config.toml
n_layer = 13
d_model = 192
n_head = 6
n_kv_head = 6
head_dim = 64
d_mlp = 576
vocab_size = 8192
activation = "tanh_gelu"
norm = "layernorm"
norm_place = "pre"
norm_eps = 1e-05
positions = "learned"
qk_norm = false
attn_scale = 0.125
bias = "none"
tie_embeddings = false
parallel_block = false
init = "normal"
init_std_qkv = 0.0243
init_std_o = 0.00476
init_std_up = 0.0243
init_std_down = 0.00476
optimizer = "muon_variant"
lr = 0.00863
lr_mult_o = 2.0
beta1 = 0.93
lr_head = 0.0115
warmup_steps = 200
schedule = "wsd"
decay_fraction = 1.0
decay_shape = "linear"
final_lr_fraction = 0.1
batch_tokens = 65536
seq_len = 512
doc_mask = false
train_tokens = 625900000
steps = 9551
dataset = "wikipedia_en"
Each number is 500 + 50 x the weight over its row's rms, rounded and kept within 0 to 999. Layers, rows and columns count from 0. Numbers have three digits each. The size before them is the row's rms in percent of the matrix's.

# down: layer 8 MLP down (transposed), 576x192, rms 0.0481, rows 309-408, columns 64-127
# up: layer 8 MLP up, 576x192, rms 0.137, rows 310-409, columns 64-127
down309 121:512581366492526526548391559548447528504562449532469525513437560500539443477514483421603587538564576431410481541430460468509484538527576487479341457517456477550549378507514453475491563485480458
up310 111:518486490477512469517453561476457471527557499533586562524401499476482528468464575521431491455443417588539454564394404416506464595496463606480463461542545486570424432550522451467591545481468523
down310 115:465583507520433558476475499485538529473434449464412507410410513523480491511556463533578505460454476565506444512525436521463486451477466487434590543481649534563413423572514435552453505449464475
up311 083:648481496558451431488501592534584432516382500574497497448437581470533490540475573525474416547437482525553581455452529601404422596500505537509470481504490589496561451519491508515349512441508514
down311 081:460456493499496495570501511518479526557526532549534538423516548527441479495533468445504600402508463440436467554567508385601473476498473489569427511494556527413447483421537516584490615475548499
up312 088:539399482424484472527494570481493547455505569557538557479475494491406568544457489440542475506513568607553466434527378536471425500450538490527502552468467437451592630538522509567488532499503602
down312 099:534461450466520497423497538484437586497483517531498424478555472470599516442480526502556516389465541469604410596420560483532432484530458409523473499604601547481528477437521424498572499436504533
up313 078:457568430521509555493522488440490562418484444451443451510467515614521497493536457528508531543460524490512407565401473527538509531525541407585509467467519501512496463610654360465524387425522572
down313 079:480484569524530515459481509413481510466497625518522566489529549496527522451493500507508599514434482484499541461537416486497521511519441481471422489503356475577453550466652556538532577677565385
up314 104:499406446496449467521498572487579526502485470502451540442461560497483535507457517498505404543457423522526455458528566500555503456506500465476456481413473490524509488463443513530538468531584529
down314 102:474467482473478637569521553575570455573430468528476534558470536505548452542442500560544505596489606519481509456439569577482487528542473475387525530463482444531434447411473586449459521498435527
up315 120:409488526528471539530457421507504561473493583461439524449511664460501432508512507600478441504511472496475497505531489503457484496481539544441474488555543518503545392474464484489518477506435540
down315 075:492460431532488471482535436458501509490430523511401539482489521522588464612464477511477433441536472519482475493383577496466521505520453547459549534489686563570446422563451428542560478434530525
up316 092:577576452505489570406518542463526525525477542593447524523570595395491497527614481511496462487484471594420490478485442526480474450512538503478507504569512465521565488516485477512484458504498499
down316 090:468535428494525503503523476522542503522516462552501495520488498483396541516510438469472529512544470548486571551435559546454517455455432529429454549475459559469422523572518485396526451458420601
up317 088:415534529446486524522551567507490493507534535538494514530519488535536559520371531468420541487529493521477477542450524571520583480546517534413484416361507488582520499484536524513472472553587529
down317 094:544432424541445509383525471527527573499463442533546498420469456410502501485448454498502483466428574484494626471513492452529503518497417501524464483626637577563445512476521539528534418423429418
up318 088:495538533589519531476448423569512488472374484525540369534528522427493475542473512472591476551441504486577441573525517544505570517649545518592509517483510465502443381458548469496416425495456533
down318 090:500490525512591446448485508540549496426501482449466526450557498501506606488459441530539600516521545485439499560477449528532455477354549391443489452517501554446477540512602451603418505503482406
up319 102:581484447466475444496520417532468516463425519480571534598446512517495523513476411608511497626497423584543537517440538483473583452502619476561532522582493472580555603449403487375510568486467460
down319 081:429551465371550448451499539514467516510495475444499468494520538436530472412427432469601499504481577582533588503500511504576424458477532477514462502489586520539549439485497536420458486425509469
up320 106:520534486492449507487455436539541547505494470442476406557396526433481487514470478523389545579514469463558469490514496517437478459486440537476414506530446556533511586472585575442621425509531492
down320 123:420469536485407535494489487494464503511529440531510510461569435537483411534489502449473500507514572480479532403470463483631501437525574562519552528487569462522575463489493555526568536503593540
up321 101:557482507465513450457539535527488560439542537523531536574495504485432466510537469503470489562522490665469563475510501476499515488532458424411505507517482575436618390491494467428505500497484528
down321 085:500522449540475552415344556503502546468487436484493483519581605415517475480519490554540447490444511449548473597476583433546466546524513514491491505616631492429501534542558532516432529447548534
up322 112:585470542527537572490486614447582442503528456456559609474463519470462484569475440563533513529464540391512374526543490514520541504563526480500512562444492515502582479395450469588485526473642532
down322 119:555465487455503420515551531523543585468392477554472603468450454468563428505555435516501446501455498433549562583555482462447482470440524522465397470447571529538517550495517505496530543452492454
up323 081:614519525516484515515576544478376582480500500601432482521459511537478437572507541443553485500577498538381497490549562594522614500496463555423497519483554489536532435640460528444467552524547427
down323 079:448539507487554505428503487544501579508487622468485557434489491531473521485496444527545494560487518500541498463501454475565476503535421547503454454455435531512514597466484526522507550587505374
up324 084:447496531569467501518513580534455513522490489532386479493440466570455554587378557466537536493563436583452402442484559494550474468444500510501415615496504494582617482475458486493537540465473519
down324 095:467431509438541485532429449561592476549479500447519476515460537467597489499438513447509488472510572540468544505438610481582518507484515514547540459543556466581521518569476475385446504548458506
up325 099:480549527486484479395454550470400579480562464512547616495401493493496526484523449473420467479538475578472442428570542527506481544465499501498441501528416515483506524502490500499538531435442462
down325 106:431564517514539484571552442511539419451492514437472487443568436440469444490538422522497578546496497430465513489343493450576479419469537486475692533512507450479423518463495569482404562522490458
up326 080:506430465618574442430446519460542501388519482496600516493459460441445528464580560486517490472475544449557506495499568507492497477386535448554518546562490390527532471482409525559421510544516520
down326 082:451547534524556580506464480489577529529521493528501586447597491517488514480474586492487453442517552497521560480552434559457528504502455429469480519544399473510439514402524589559502554564502537
up327 118:480545444564489554511468531490539489485577589530540505414469501584447528437625478546475489409524490454527487499399454472479420484403488529494498533509498564513509581446472437553500415459578495
down327 112:518416466523567540481383502542646480544498460469537412527469541514538486535513507425502498478580528513451442427503491500457574445462524553468469426531484525543470485563476484533501424466587480
up328 095:509451470532499479489430469566536509371492637512460544544496458529419560540417502543494566579423514467508487526480522513365537514440512610491517489467515482513497499525511418518509512530466465
down328 095:391508476475559529496472495459515386526478492488523465458555405498442503478468504446458596504527536479473586469467470561503507513513522577460544574487427482520501547519536595416458543569467483
up329 106:494504507452420441434520577520471477527569499518494566519565481478487394491486495558519508552518532555551558466454501565581495570647552484437492522460453473520512469502596536498491416568548476
down329 108:472540592360494539497398540514472555535481502531599478483459420515556504459516600534541547557480476528499503522437512637460439449497529465454387510486528489515505485557529581494461449459508469
up330 111:488496530443537434553371493531549525499570523428517479377459511434508583499576519412575481549474401604491480540584436462564440555494498525499440507447475531621487466533505507589556451442479557
down330 118:470477520487526469527439530463514406543466487461465472468491472396459569511500478462511475412570531532538569462506509488495468502564554527572579478470542447533515517498488598480535515440559429
up331 094:579482467474553515524565487524473482526434574638445529479421530498456474461407451551572500504470497448495478509464424600547486424516498517538456478419438495509558505420498457504526472551515490
down331 091:514489498455465501467530508503423626537542498447548569491537396511469464502464487450516458478389381505468468483540483534494449555479451409491402418536604449539446509469459543519431518588604537
up332 105:501461549475445449429478499396520481469383496510433528603474566445508544504492520503487485438487499573432505564416602507512485470516425608437411485455518502520572553478525600492479515540456477
down332 109:502484408511472430508552613502506515441541465468553533545491507583540608552571442519518522433594481516508494547473427515552434486477596517581475491509529457539577478486540460531474440435622500
up333 100:470450502576473495455491554426516552551578509420495468530539483485498456478433475464455534616502486489500561503507556596507561492432454550562481533465555449530532562424539530495524583433438459
down333 112:625536537542481520466526443605484489393517517534532523519433529442540358511478418498575499474424474503464431437452454575436515481479583478539522378477513486468491562508463573515475496552435493
up334 106:570493532484488468562534505486532502471532443585481466465545469594443468540457455503463461506536568482521440523530517529511468536506422461478474489504475506578592510332542501450523502448513428
down334 121:496511504531483510547483433534524540526571498565403456491610432544494477536410568584383391515571587468556435490505500545488518490482536549409433497403488424457598494557522559389477586449517451
up335 093:547419457485574524480506459514427529463447555497522488514477492351500449534623577546518467424486453556555434533549579430472475426441441516541498555518645568465483539444501502498463556507553484
down335 102:474530509475417544482538582423544638456549486487460445522547534520565456431446517467493452531505487586496450480553474557533499494493472545469340450521563459536439540502637541469528516580550495
up336 096:484467577579430455530445468465516451500468548475459580505459404430522435552623495488529666566472443521493403567483466453482534443483486592471378483425504468485423448531516500500453489565493545
down336 098:503445436536517456461484560563518496461506445512438557592515463486568473490507435461534438546394543534489552469521508439412440575458404537518396550490532515449405536563563563557468513470435461
up337 096:477422460508535536546495433488482502474476529510543525420487505496469514445520495444508437479447503439505533418565504462535460425508498460480415495485485452464562471446497558580524387499572470
down337 106:580472552511470539493483495603618487497517469409440490480449528484423552433488564481537620531589562557526546515598499425519532558478468485489489564531408554456427499640514391439518544457371488
up338 114:382540456485409537550494505524555488514456544552613472405481533540565572560516586543519415567633478527444583558450488499541546479574514475492458446486502578528519467540510429476475468486438532
down338 119:422502528486468437492460579471459522501496528515498467538653401589579530534502480476458468574486560512507571519594535539509552465568505539489495499537514548483466485477490537541473475462498543
up339 087:532473491508351427580478539429410519603503531595543438434438510441548416388452453462594477536500401528611559482478403486432503465498546510484493427527460554532518457482464475486467548501594498
down339 081:441487548515513533505478522473459445479462431451431475465560468550432371496467497500507587468433387449562555487495473418559500521489545489450485493418444542428433512540580620531613537522565546
up340 084:484456545490499493569429527493428566593522425466483548500469485502462535536420515475526513548550498507496509502473578504434528403473581468543498550536514496502544547509467506534500524547535483
down340 091:548381448506436455473534485468547453453438595470505479525523511516502451442560559600550423476475528553516561488506517553492506411615548500584582506514476506575527382448540473501507481514505500
up341 108:518417514542480559418514523522536546513483545537469548401576546496548490490534501461420536570446455483517464557542518496484567509524510553481431576485437555469532459448527500449446614536581517
down341 114:517506503567436529529515497512444483507556577510476504481507489470511505529465430620623542555498531460521565361491453528547492526560490433556433558493427522484604468544410504439498483529523488
up342 102:470491503389548469548513537438545528504509538440569456470456485523538468497510468512535433415465561481485382505537427524511521436510500510341507513514547491469532531504438540460471496570512499
down342 106:431431409383507556486467481468515502532482445550587571563452479440542481547490566445500437519421589452519537444585443442474467505615454406418471498516456569417539508522629539506498499560531463
up343 095:428404503414453451477488533463516479451534485476538443451397526620430497517502544504431514440419508550543521638491432620490498454498508527566474488458472420505507504440544498532473436458420507
down343 102:556467505468520410411486487480546592555535484540515457548551555527476491477464552484444479588520485457442483469431625456471452491442509403465593449466474385451470522527501528387520496448481542
up344 109:486482590505395597494462541440553479514596508574517466553460496558525524508475380498554481523444453538525435414514512559540403503491530488514486480521484508467631512480485497459432489485530548
down344 077:510506500472534529421575504447564507490545520439439533411581535517549446582427527421508539495540436468528483606502552436441488370528514484406544527524490481546458480523504533447437533445441472
up345 092:533501374480584593468540466527532543468549513482518489384491467442486471467595493542530509360476433423522513497496512523474504522513505460413500521517431595472543452489599524569532577509464435
down345 097:454455572476424490577497524458569442469545431590434527545594462513549493459479533502538480551630550522566530532563454543571533512492558476461476457459528425470456562417573505498505551440551500
up346 106:467466519537555478456486453561514516527513517543447567419561400542419453565459363530437497480522421481549479577555517527545446606505491488600549519556592508480535540421528555419484457472466461
down346 112:585482409535431552412471523565620465392392430535535587501414532489585441564576451516504518480505513530504500463482431533489511452475535510468507516447621514509529547484536487530558439477443494
up347 136:526539636532505527563528512531535498489529609589496446567447562582488535562465552515499496486493497505518596468426501466452489483566458447457595431564433492515552442462500566474459511461428548
down347 169:554548548601526561432569541522486501497508538485535527505508580510484476475470484456496459536481493514508552478431537515445519510478520514483505484554599575554508485479490554487531487503380573
up348 087:483469544586477556539487435426537502416451441503478364538475450594589565484449488540516505548521502528494464491438548513440513334546493504545493553480546436429543498537549363454495406532387421
down348 086:537500507435543465530399496444565531549458454535476543459535598542490411447495496500464548500517479531462510533522551557505485526400483527446404524473534507565495492509610445554531563555446418
up349 087:500503555477510460520471461468496503436454549543572537480546549589540561600523401493493416499527508595520545339474561477521527481529506555460509476420494517435497540547453469452603460463563467
down349 088:488642547534511468620518518501452648495476576431490441492467494470599504502530470393481472484496523477512475514592496430484445493487470464366461544542392521451510517491579521481542543526527483
up350 114:414535565488556473497561353615455522335568421524477472459480507491463551522524419522509489560521472497526566521563531523512482570474426502526585402581438474450516449470496453437454579399381447
down350 121:631495426498493503393572423521524450457490470532470481475573522507482474476446418502516438555507504501451558499482501506487480594443516511512461524591440596468410551459510491396484551439361477
up351 119:500559465492480623528440529533455591523521500542545546419440407529506515443524487436468527518541580543564481454533476450558505464584477533476545574593554493500524492509472443603533471399471516
down351 131:553525484438557501427496501576429514526484482487515467408485442515509564492526528497516486598474523525468511547462518442501448491542446443569417461502431593542469531454549483484530452467517427
up352 086:543540556546500454474595494527514508500492515390445416472510516458612554550431407541558475461498483472445482493495537445450466545464570468543522516507526482552507533480511454405485513566491551
down352 089:545394410464507402469416524486470525484453544498501533527510493547425475486577461461526452549518572568505516439517468545543497488513480483484572429585579469500482536523508462559449426487532505
up353 108:405565482514539466472531496502527553465488518574501466493494505422482432487444575474494479431432522491509485534640551449386588594545494569503488427494525458453535465514499481469575449486476412
down353 108:487376514506443511556438492521521578466519499465508471519537487534484474435499513420518442477399588494533500525625404463465535535546480530583479426524458613431486545496548532569424432453603451
up354 083:389546588543600500449511538496549488478603530483545549521612463368467532439494420548377459487484510465470472353497518497576420419505448455535469538565531466580447535518437442530560443497469473
down354 082:520516487579514423476597391541368532509419498443437530492387559529483529530469535491515584501461415512533557528446516459526579546509539520547458471451457535485497496484419550567556615501532494
up355 130:511556556542549410550439474530489542617576494502526506493467448531600503621418514491477474534416413407502566482525524593484542507531521558499463530488516543426576536460463509443529435571558418
down355 129:477494395501490510496518469545553537528507460520448451446531445539602446522439490607542508535457552580561531462467543531537443432464474466523493529473393524433384562565570523488471479514459440
up356 103:473506536529526474479455550514465474538533472488479456482488527494572503505641535504492465481470427597487535528413498463433583568551519475533486535478541489519579519495446404490494408534561434
down356 059:475459448492499590466496465530520497565494565522453516541498515574473454582514519438582483439523544463519498462450501454500509497381606461393517526546598485509457434505558576533419485473444551
up357 110:499558489527505476640563510553437521530554533561498455486545400523440551467498490491500477505538540460549460475447492461564474543523492501539455432540440466478608508382577521522460482468549454
down357 122:492481509584488517520527424504572560361553460535470518470529433441458543551454556509535442515505530429571500560593478566479518499488495568465482524475492517561537488513562481487536520448510440
up358 085:558515592452486535535466636499475580559480416587541493495607478425512516494585532513512408590456558571540478483553397510493477433493619450438533546622453590530482564497490448470579494522467432
down358 084:492491405520510627486529504512467471537476499478495469532560515585489507518480444528455496448522530530536574596482464461577481492556439509537409485388402541461606489524500487508486533439497503
up359 107:546483526420529576468562519471520423527454546549463500497508441599517475523458574505509489519476594562531562549540487469506510508493468504444465435557465511464514540556514530442473502578485514
down359 124:562369537552509474498511459568548403583492561432500542532521540407491491498466487495583501505525438518443533537484489472556539427459514430617519524460519522494458485466511492497484459554580480
up360 112:512598544571498469512528477545563422489593455486430471535450535478476553597460426435498443532527524534467554563572569407516451411565655483508469486479441486531506420585495510486495601488401508
down360 064:498441394488467500412544571447525493530444485503495503588459568444501454431496496410497453511438578493417526468421572475514491455516496555544678583569595467484535452560509574479478470544478497
up361 109:492619446519465505464471419472499508490389527569519571492436453510487531499507497444460481551512503547476476501447547506438436501538529499539488521517479504558526504436569493557451586636463519
down361 116:489518375481508595464589510491533495546500529446576570502461525566570412461495495438441502494540565453440524502512480589473449475526464506501392544445482534549580525467483520592551611606433535
up362 102:463564472600482427512572474453496587471569607536464490537458512503525506485548516563457523483481418562544573495482557532486462410495485448451452599489430508514534527383466475485490501510491499
down362 107:567415426464466433515513510478505444473421542465492479499472521496442538471581417493495598571499565427539485479555548532514555516478452495376595422487564520461448500521525495503501486514506561
up363 119:574513578533577373521600359480422535491557456508472512472497558566509542493411455571636478506436476486586412565497543516571438515472516535505545509600588574551571525397567447558462480554458514
down363 127:445485496491485512474439506453390465429432531545496542498473626483458533513643530420486580464486527505438457477463476486428498487503505516609562418497565476603565537486440487504440492493470561
up364 087:528469406527516486373494478523482456512474481563459428636455523505505542499500501504528516474500511485519504431454532615527519450513532495494518541487522518466500532535493513401550419375426526
down364 074:477531611486531463525532493444519489536437604447487537404462570596469490525452549548453500480480534519617471500568429451507479530559418553487409532477403515499495584473563444522496503546604472
up365 119:409520480570536562482517431522395569549580438505560507421487536470559431490420533723467538478515489565508511560528503510426501512491583514444412490523463533467533474504564574470495481536497535
down365 121:566524544546465632374521485483494547476491617429536532534498453482522632495454463519574557469541457508504522598449480544493472514534502536491522435486396463462454530589532498373556446532533437
up366 106:509508507509513514512518532463484465470547423590545517446577545514517450550576477491492435497441558487474477509447563441491435532526498563481508487477499533514488489518483547420616520490490575
down366 111:417512561490510486358578478485563429571520492487411526569413524596364465489540556481521545427541476510538425527431508526598444440522507520470630593451557465470501482471509460569465517501469468
up367 095:481508530555435524509577489473525475540450469458571444433482437439555483533531583499428511553424417479560459514582562481431535486493535485386449475466508471485451474493455526496551463542427525
down367 093:503493588407446412508436544594409457403420531523464561490527528548432493501423455558543412547430516493536456494464577475474381535497510377482473497439461516500507447459569487487564512580570540
up368 099:514547560439573474526590474502474560464521558551527532528435519443551520415555486506415424474519532556512547559483486530483387445600539530553466519482618542564485419467521509584463512507457473
down368 100:495421437456558558512491528518508483533432537350509426515581480518460558566536471504523506533434495533505542486523498421520479510482497442405546442459430478344575514607524530386430505480468515
up369 100:446433476541506445485495532497447473422514550507548452529607517549533495531552458567499467549517407573426572547547553457588456429468560590472460568511459504523495430466466495466468507488491515
down369 084:451483471483482620401501428532545618474508513538576590493496544457458506494544459528454438434518526613501510481368489523488453508528507531535554472482628472515492473481514384459471580524509501
up370 101:563487561417496456449440484454436494435467540449513542483472460453348608492630529537451589544439498507477568543586474471507466451507524555568495513421550480508530377515485511520465560497442531
down370 107:452493453550510584475448501408498542464429506386583505480585453501548506447510544474489525476468546496489518552549516527573510511511542501386462504532438594479539430528551406426530567415432503
up371 098:468534518567517417589547436476424436476607468536532470480537454424454421581573530458463457432480376452539536549510524439480490447484547494573543554419564401506489597496501434581538524576448619
down371 109:487493497446450582490487445587550399476459429398512543481550558509485518545541493580535558467463501546497527537441472603472496466502497547422554469445533485575516517584580468549422493453506521
up372 097:515461504638404471500493487579442519450474440423477583445482512463516447448575472519546477410575528480551538594591512474470574522518485525643450525504632479455461506511519460479443535521505548
down372 107:495504477530460468452505560534498536474477455451566537522497523506539478551490506481443461606463474437442600440481525467439485513509533495562630493545478545538469500551530382493525468523522442
up373 102:473517474559522343409540491451483383557520545496532578524470519585402505485443468481562551461505555457524568480576529466500445501426562601522445627518572500561572428423536474536460530408430461
down373 108:476523502566430536473485572491531498531559491493471485483431450524500477526422484508328501459597554502425545546541450483503469463515457526503495457482553452471587575537549583532544517462553434
up374 082:501463538465511533536530529502423485555562462473369551495588520469483561654475557586498384472319551459420573515504501651440452534519538553591522402464489452460494531469422476506481539554474519
down374 077:509470511553527507544501550550478497528484449471492494448494546471522516452556503516514506564403413580525437592562464450583522490519442511500490471417464592410410531506534511550542467640570473
up375 088:421448554497403526449462433585475563543483515501445463472488435553595523503524520565485512471432489483526518530511480497512503538509442468441473602537495488533457419518454483394475474509480436
down375 081:554446488498492503531584506369469473480508490442535529572585506496430475483503526506534563538488468515498533466490526525531498543527523583578465504503493439495522444441515519457526501469507463
up376 102:528493479498461430539550510467440557547583416483539483599474395511471463467490469494465499543391406522497474598532470503534503445431490539462488507492554500507407543555521454442458425445444476
down376 107:472538422505485546533482463554517458402466442533553358500367505424500501468507457547426487460518502527468466569476496523436477563555497522498444486452393493487499477484498498564541489539574548
up377 106:564531573503478525482582530446616511578439545494495499437409445489566503433575475487600490454468527531468556466558458431509456454439548439567513518411424504472508536647512523586522401546533504
down377 104:587432501459544476396514464500500477568500508482579512492386520423439439438513477544582450514558484502404544526493586461556496496438533539558417524423535514431408468572505451552505485454439535
up378 093:436515476445483500497452578543598484417559475479598492578461556512485509474415485469472467477501538475516504497505488474455549423456531518552477558527532478594510481617454422512496532613571494
down378 097:523541586462510575424482553466511489516516491537481527528502499460418477501417490480561532564448497451445436431456505498451513573494449482469549547484617543525484527541530521549493512447665600
up379 105:461441504455485574573596466512468522484489490544479490525422446484472513422443481515549532483570432450499565559457486417428540516539498543514451535516471476520524456488469458404417487491521518
down379 113:528429435490490488572458519461480453531518467485645434558610420541487434494466471557428411540521591573535518641569469521519504591429476532409594480439509558502559502485605498568466505496522547
up380 078:484565367531472619482562450481511416583549534562372509507405499450511460545553568417551512513464564474486539507519506532568378496492472518586403477531495499456632481532451563578514450548537518
down380 078:543527444501597475484505523581509553498545548478515517442496474448451490460516542509472492469473531553558524610503466580495433484493453537485429592443496502480448467438501505470438602518447498
up381 097:546508460460549472556480500575470389509452457398521462493443542500460476458538449565521464458505532483485533410453484525506443467514481519469529581488554634536441452549488487455500578487434412
down381 101:463480551516443509494552533514492556521500525611478582575579531484568559601470528453416478545523463542516489570468457553478494574425497569544469465526436455475562522458522463581495548560532627
up382 085:537480371485480514491483508523499430448402529512562461380533516580492524521509514577419506544434545450480417541533458440371518530455521576450414575508465463474449607468577470563426435647516507
down382 094:580487473495526405420547514529493564348476457528540434412482461504519451553551524519537533457451475488453515477553458473462515367421435458452546582496594468536413535448522462484458545524445502
up383 117:461521599497456534421553603491529535477490613556497471456493493471539501539525457488389519478500461479447571483531592473442584527433568538477467514499538555466560445537482543401540454485503535
down383 070:475534468543477525475373478518545576438525514517494511541415525390513458498479357499560465504506494483445467556498446414588512523487524497461401501492645475473439534571513510541446586489533476
up384 087:422423489444476392494495475477570441492430451542560542495512519431419539574453464488538441440534462502545463488634602461464477409488561470586549571504502448507442513446545446407425515572400450
down384 094:506522493504549514459522513553491562525482528448468425486412568490497484460571502509526562545508494451426607503369488572565518545415491432501468478486552525483570406479556521557613565497514513
up385 105:560501558515469466498486436423491498494434574588466505466429513430433536474451494545510521485512521614578433504517532452508485543438461508507474496518484473457510491564487535540563446453428456
down385 117:436496436462518537537459539456543490476435552504502500388422481617576484483479522521516526512492556533463458499457392560501507461483397505449348539522481460542479390507509532616497464439436447
up386 098:492478510571478566599536487440572517499543425452412481503496506512539626419461384479617489510584394577552506512521585510527515510545405478607505558452439546565594510492458453512493598475496534
down386 095:527505493499485458447546606570602528547536516431490505552418470547520436463467434458396493496531498466416564564499414518538556563436422493497502593523458468562544540486524480453512576526475561
up387 096:503453464501604499459488490605527521435460441509408505513434408424437426481384558478464518489440551567506518540516581556541519478594422495466509529532521474573504520535490452551493546538487564
down387 090:483587517471501509544444511444557429580524506485532480541628538605468508470524492504607548554525564538409491611537509456526426579545562463489479500484508433521563523531450491484427506472456503
up388 123:375493507478542437570563419570608506548545477424491443525545507573551539462501540413527514507490559492593487430589438516398473430503400575452475463472481520636490552584450487460477578479589437
down388 122:445466484453507651461510369597566445468491629508597498484473515466481472512543417501544490503456498529568487500531566569492500488463460523420513488499440497488508575467483497547428470425524561
up389 105:489449467450459477452519438516515470425535440449491436385475615496516433540511487514525534435543608472552507416489653418440589616482466578506492450563503476562591388550488507440531457542495569
down389 084:499457449523502477528479435548483357499489435524420511461543521480504484514487398487529521470578551448528512495536559443517443510457499490424620573495540517506557493505448430500400540424471537
up390 099:534534489561511514519548486532549531496418490552527478490454492463462478507540414499515490395447469540399450508476506542456575530395563550458482528589566435534530527551524499500460544420437536
down390 068:476564543455470546429418565518568511461508574465462568522424556404569432538509504520458464428567488511511430505479522442470466597494473525505469553438791484459466463526458454571423489522491490
up391 080:455410443472521494524520561512523507472491500488596514426484461521517536572551551581457509352532497512435484582516609603414435572521561536427463431535455577505525476536587476563454502449505500
down391 076:551561549543513423501491459422491505487579536476488498474499473503427511405465627507595536501451531545636496539562514450525489453496400508443527470506402490539399538515490469547602542638536425
up392 089:429487461440432465462530491515525408526482604438506482465489433430559478581443541430479563468512522544536528590497473443514504506464534492501525431547480604490488539478482469497481446551471582
down392 075:406491555511503484513497487457485478508517595475503523449515516554455524474535522529555569504451483502610432534471428467547449531588475465492376474471455546550491553516543534548530550628550407
up393 105:503437494437574454458498457499398542594526500556508574485463392546539568517515465495540492500546477425485473542507441479486554538522464486496502565378428511475571494407575511496454603590460534
down393 111:537470488527541486511482477469452557513535531473512524463547443505503497513527521434389596547542471510517489522463496519602486474658513539466461533474522470507463444460531545520520505487564499
up394 084:506515502590481491419495514572532511497605491442475374506524449465406498453541486524476563430578532437383515523552514545525456464479456441470444588548585444464480551526496468546515612537386493
down394 082:485503580467541477521569457441478405437470541451488613478502474522487574597484452545501518562476465563599450544424503417540550507506497588480523521514428517494508492371485485542473548493582496
up395 118:496509531550453480506600483499567470522513548520505550439537513598382411455549524555521531461366457507491515501488582520475546491442439526523472509516452575472484520454488511480483431526521511
down395 118:451463519507553593490493535504514415456541531582498484543502490560394485354480503473460480488528512436509409540398516508520581465460497507472390437487479442461486551612526560520510557513542499
up396 111:520494530538507485515534486489476407440472641509563539390500542496628475391462416523585450456561465528475561548510503573589567432558456494407513531489497515473542453509549528470518464445478463
down396 112:464499451482430538390428462513469456511500448495495482534508611507457474463519449541504465500522526589516475525558411546663502505482563587515443497517474536540506511535557416486528490511540520
up397 104:559469497590479496486548545473429561414465561505486481530464502397456462545597441506472452370596518503489501535444553519582541547535432520480527511476504526452581486498526442438438525478501479
down397 114:472547537523460570457504588480461421508511503481570473462542506494466450467467524592545520535521490485474575528451478547532580539436528511515478521519394365457542486513542525496532407518513567
up398 115:563496536552499552483531585430506541533560412569512442464533465479496457569500503482520512501472475550478580511427424503418484452459539455474417515514506474476595460542538496447518488444446543
down398 069:348468423504530546442542484470481491508398544526525519500563448404562453558500435521455437499548502442512539466558508504590490514487480576516509442490566447539453457432509565512449535559596521
up399 100:512426502445524560420514513573505334453459415469553488477546535491549418477439500502518513571570458507460533524545509458567448502547563530483442512489528469441466506560522533608550458494490516
down399 092:553523484390528452514503428533630523459550488471513503405445396484532491543447470531546488407481478459513498473509559482491489521468457502461290491554498517448481456480553524371503488458493502
up400 090:600520532334605462539445601530494430423505411558540471511469518531459400502415490505525446473392638492505554524521480487488498551630610455454395480536519553520517527442490538489507473428563438
down400 105:467504487569477533438525594437436573526499573462468507469512466536572612452482576518457500554619503503588434510526489522433507508439534611598590552479442459532487492584527446490478541546505569
up401 107:478492476515415435474567460571474511462488523460527477448454571509534588499554552510467491442512551508518402430498569514448535498528500576496507479418481568576568597609453454497513450512571551
down401 111:491458493466357501433465460501457510508490498526448447499525497472444536573496544518394522529507516454545479479593522533501502535441401449592534481538477593405461425538493483472558493483603497
up402 099:457437532512550487506504474453410468435474505479621429503492563574450558539509513459515453423513520508503535549503558515615601475454447489506499442435548438450484458435493541553498488448377519
down402 096:531476453564474502491378445456490535565416474514477395511515488527568530476572501509545472493452455579503545497504582437587505551485456446451529613551478476490501507514514514489522517489420491
up403 100:531476483476513552477490458486515439647481554480468507453514520456640500518606475472466508572531430509453524507534496562539468448496502580488410412499479483464515556495579538409480492545431567
down403 104:609536470588523486424595523538524448551522418478446521531440529464523584507519449553405541475522471508523504543515499514571594508530477544465509600534485396500473475533502475500534480473429461
up404 099:533566541436447492517521433495416491476482545491563469469467498504446483523497501516479461483433465508494556591513555525535420536557408531564511511552410452642433483462572501501511451545470377
down404 104:491407449412420499488496498484498560472430500475479470626482464575564490443467615446473450520558539483450575561437471445534528551446418569423433448434532482465488524460556461506459564494494499
up405 111:552450519541553415523461565554453567503475482458444560472436422439496551500442446528487521553464504533607455598450487466518498407419520613489461556500571533564601539447597555472532489501535483
down405 124:527607504488413446544473506514551494519550476516397502437499414459462522522498499502495416520456529427475402620523445468526486499459547505526473508427524538576529447516549385490548494523488504
up406 106:433546530488533479550567495501456563417541479438517544501478351561501445453542527512508470486577548457545568417517529427464519478512469502454446547465482508546521450545455482480511507432430458
down406 115:498495506507504505416518543508550496446464465565493470460571476457519426603471529508488572461537557662532534474444532536515531587497458476467399572497518590430545491448537569521498474510389609
up407 089:539570494486570507528528549552443479509491520494498508536595437488433500526572508499457537508515449470521507548479542510542581470522498471481513610528498453475499510562531403492495432491453584
down407 096:495464484487580400550527520517518541447435540530517537466516457511446604505481486469458599440492553530476575518441540589624555427432502437466471457498441505482528514534508530529481503500474472
up408 101:462517519429473638446436553517562542444555468507491494476433382510431485510478488553408517474560559542499448562574460410477481469552526577487387453539556523484524507497590467494545483442561479
down408 094:496419464470497461501508528469538524511470513466568509486535545514555539508478432564563381445440455527513615528509513428543512497475432507494526505520533566533603505639523469453504517466553436
up409 101:558457567647477544509584514535518521436587565505413566492514434542508537467574483595546593572405536497435532503497528387517572575567524573539398450497550557550539506440519536472387516520452535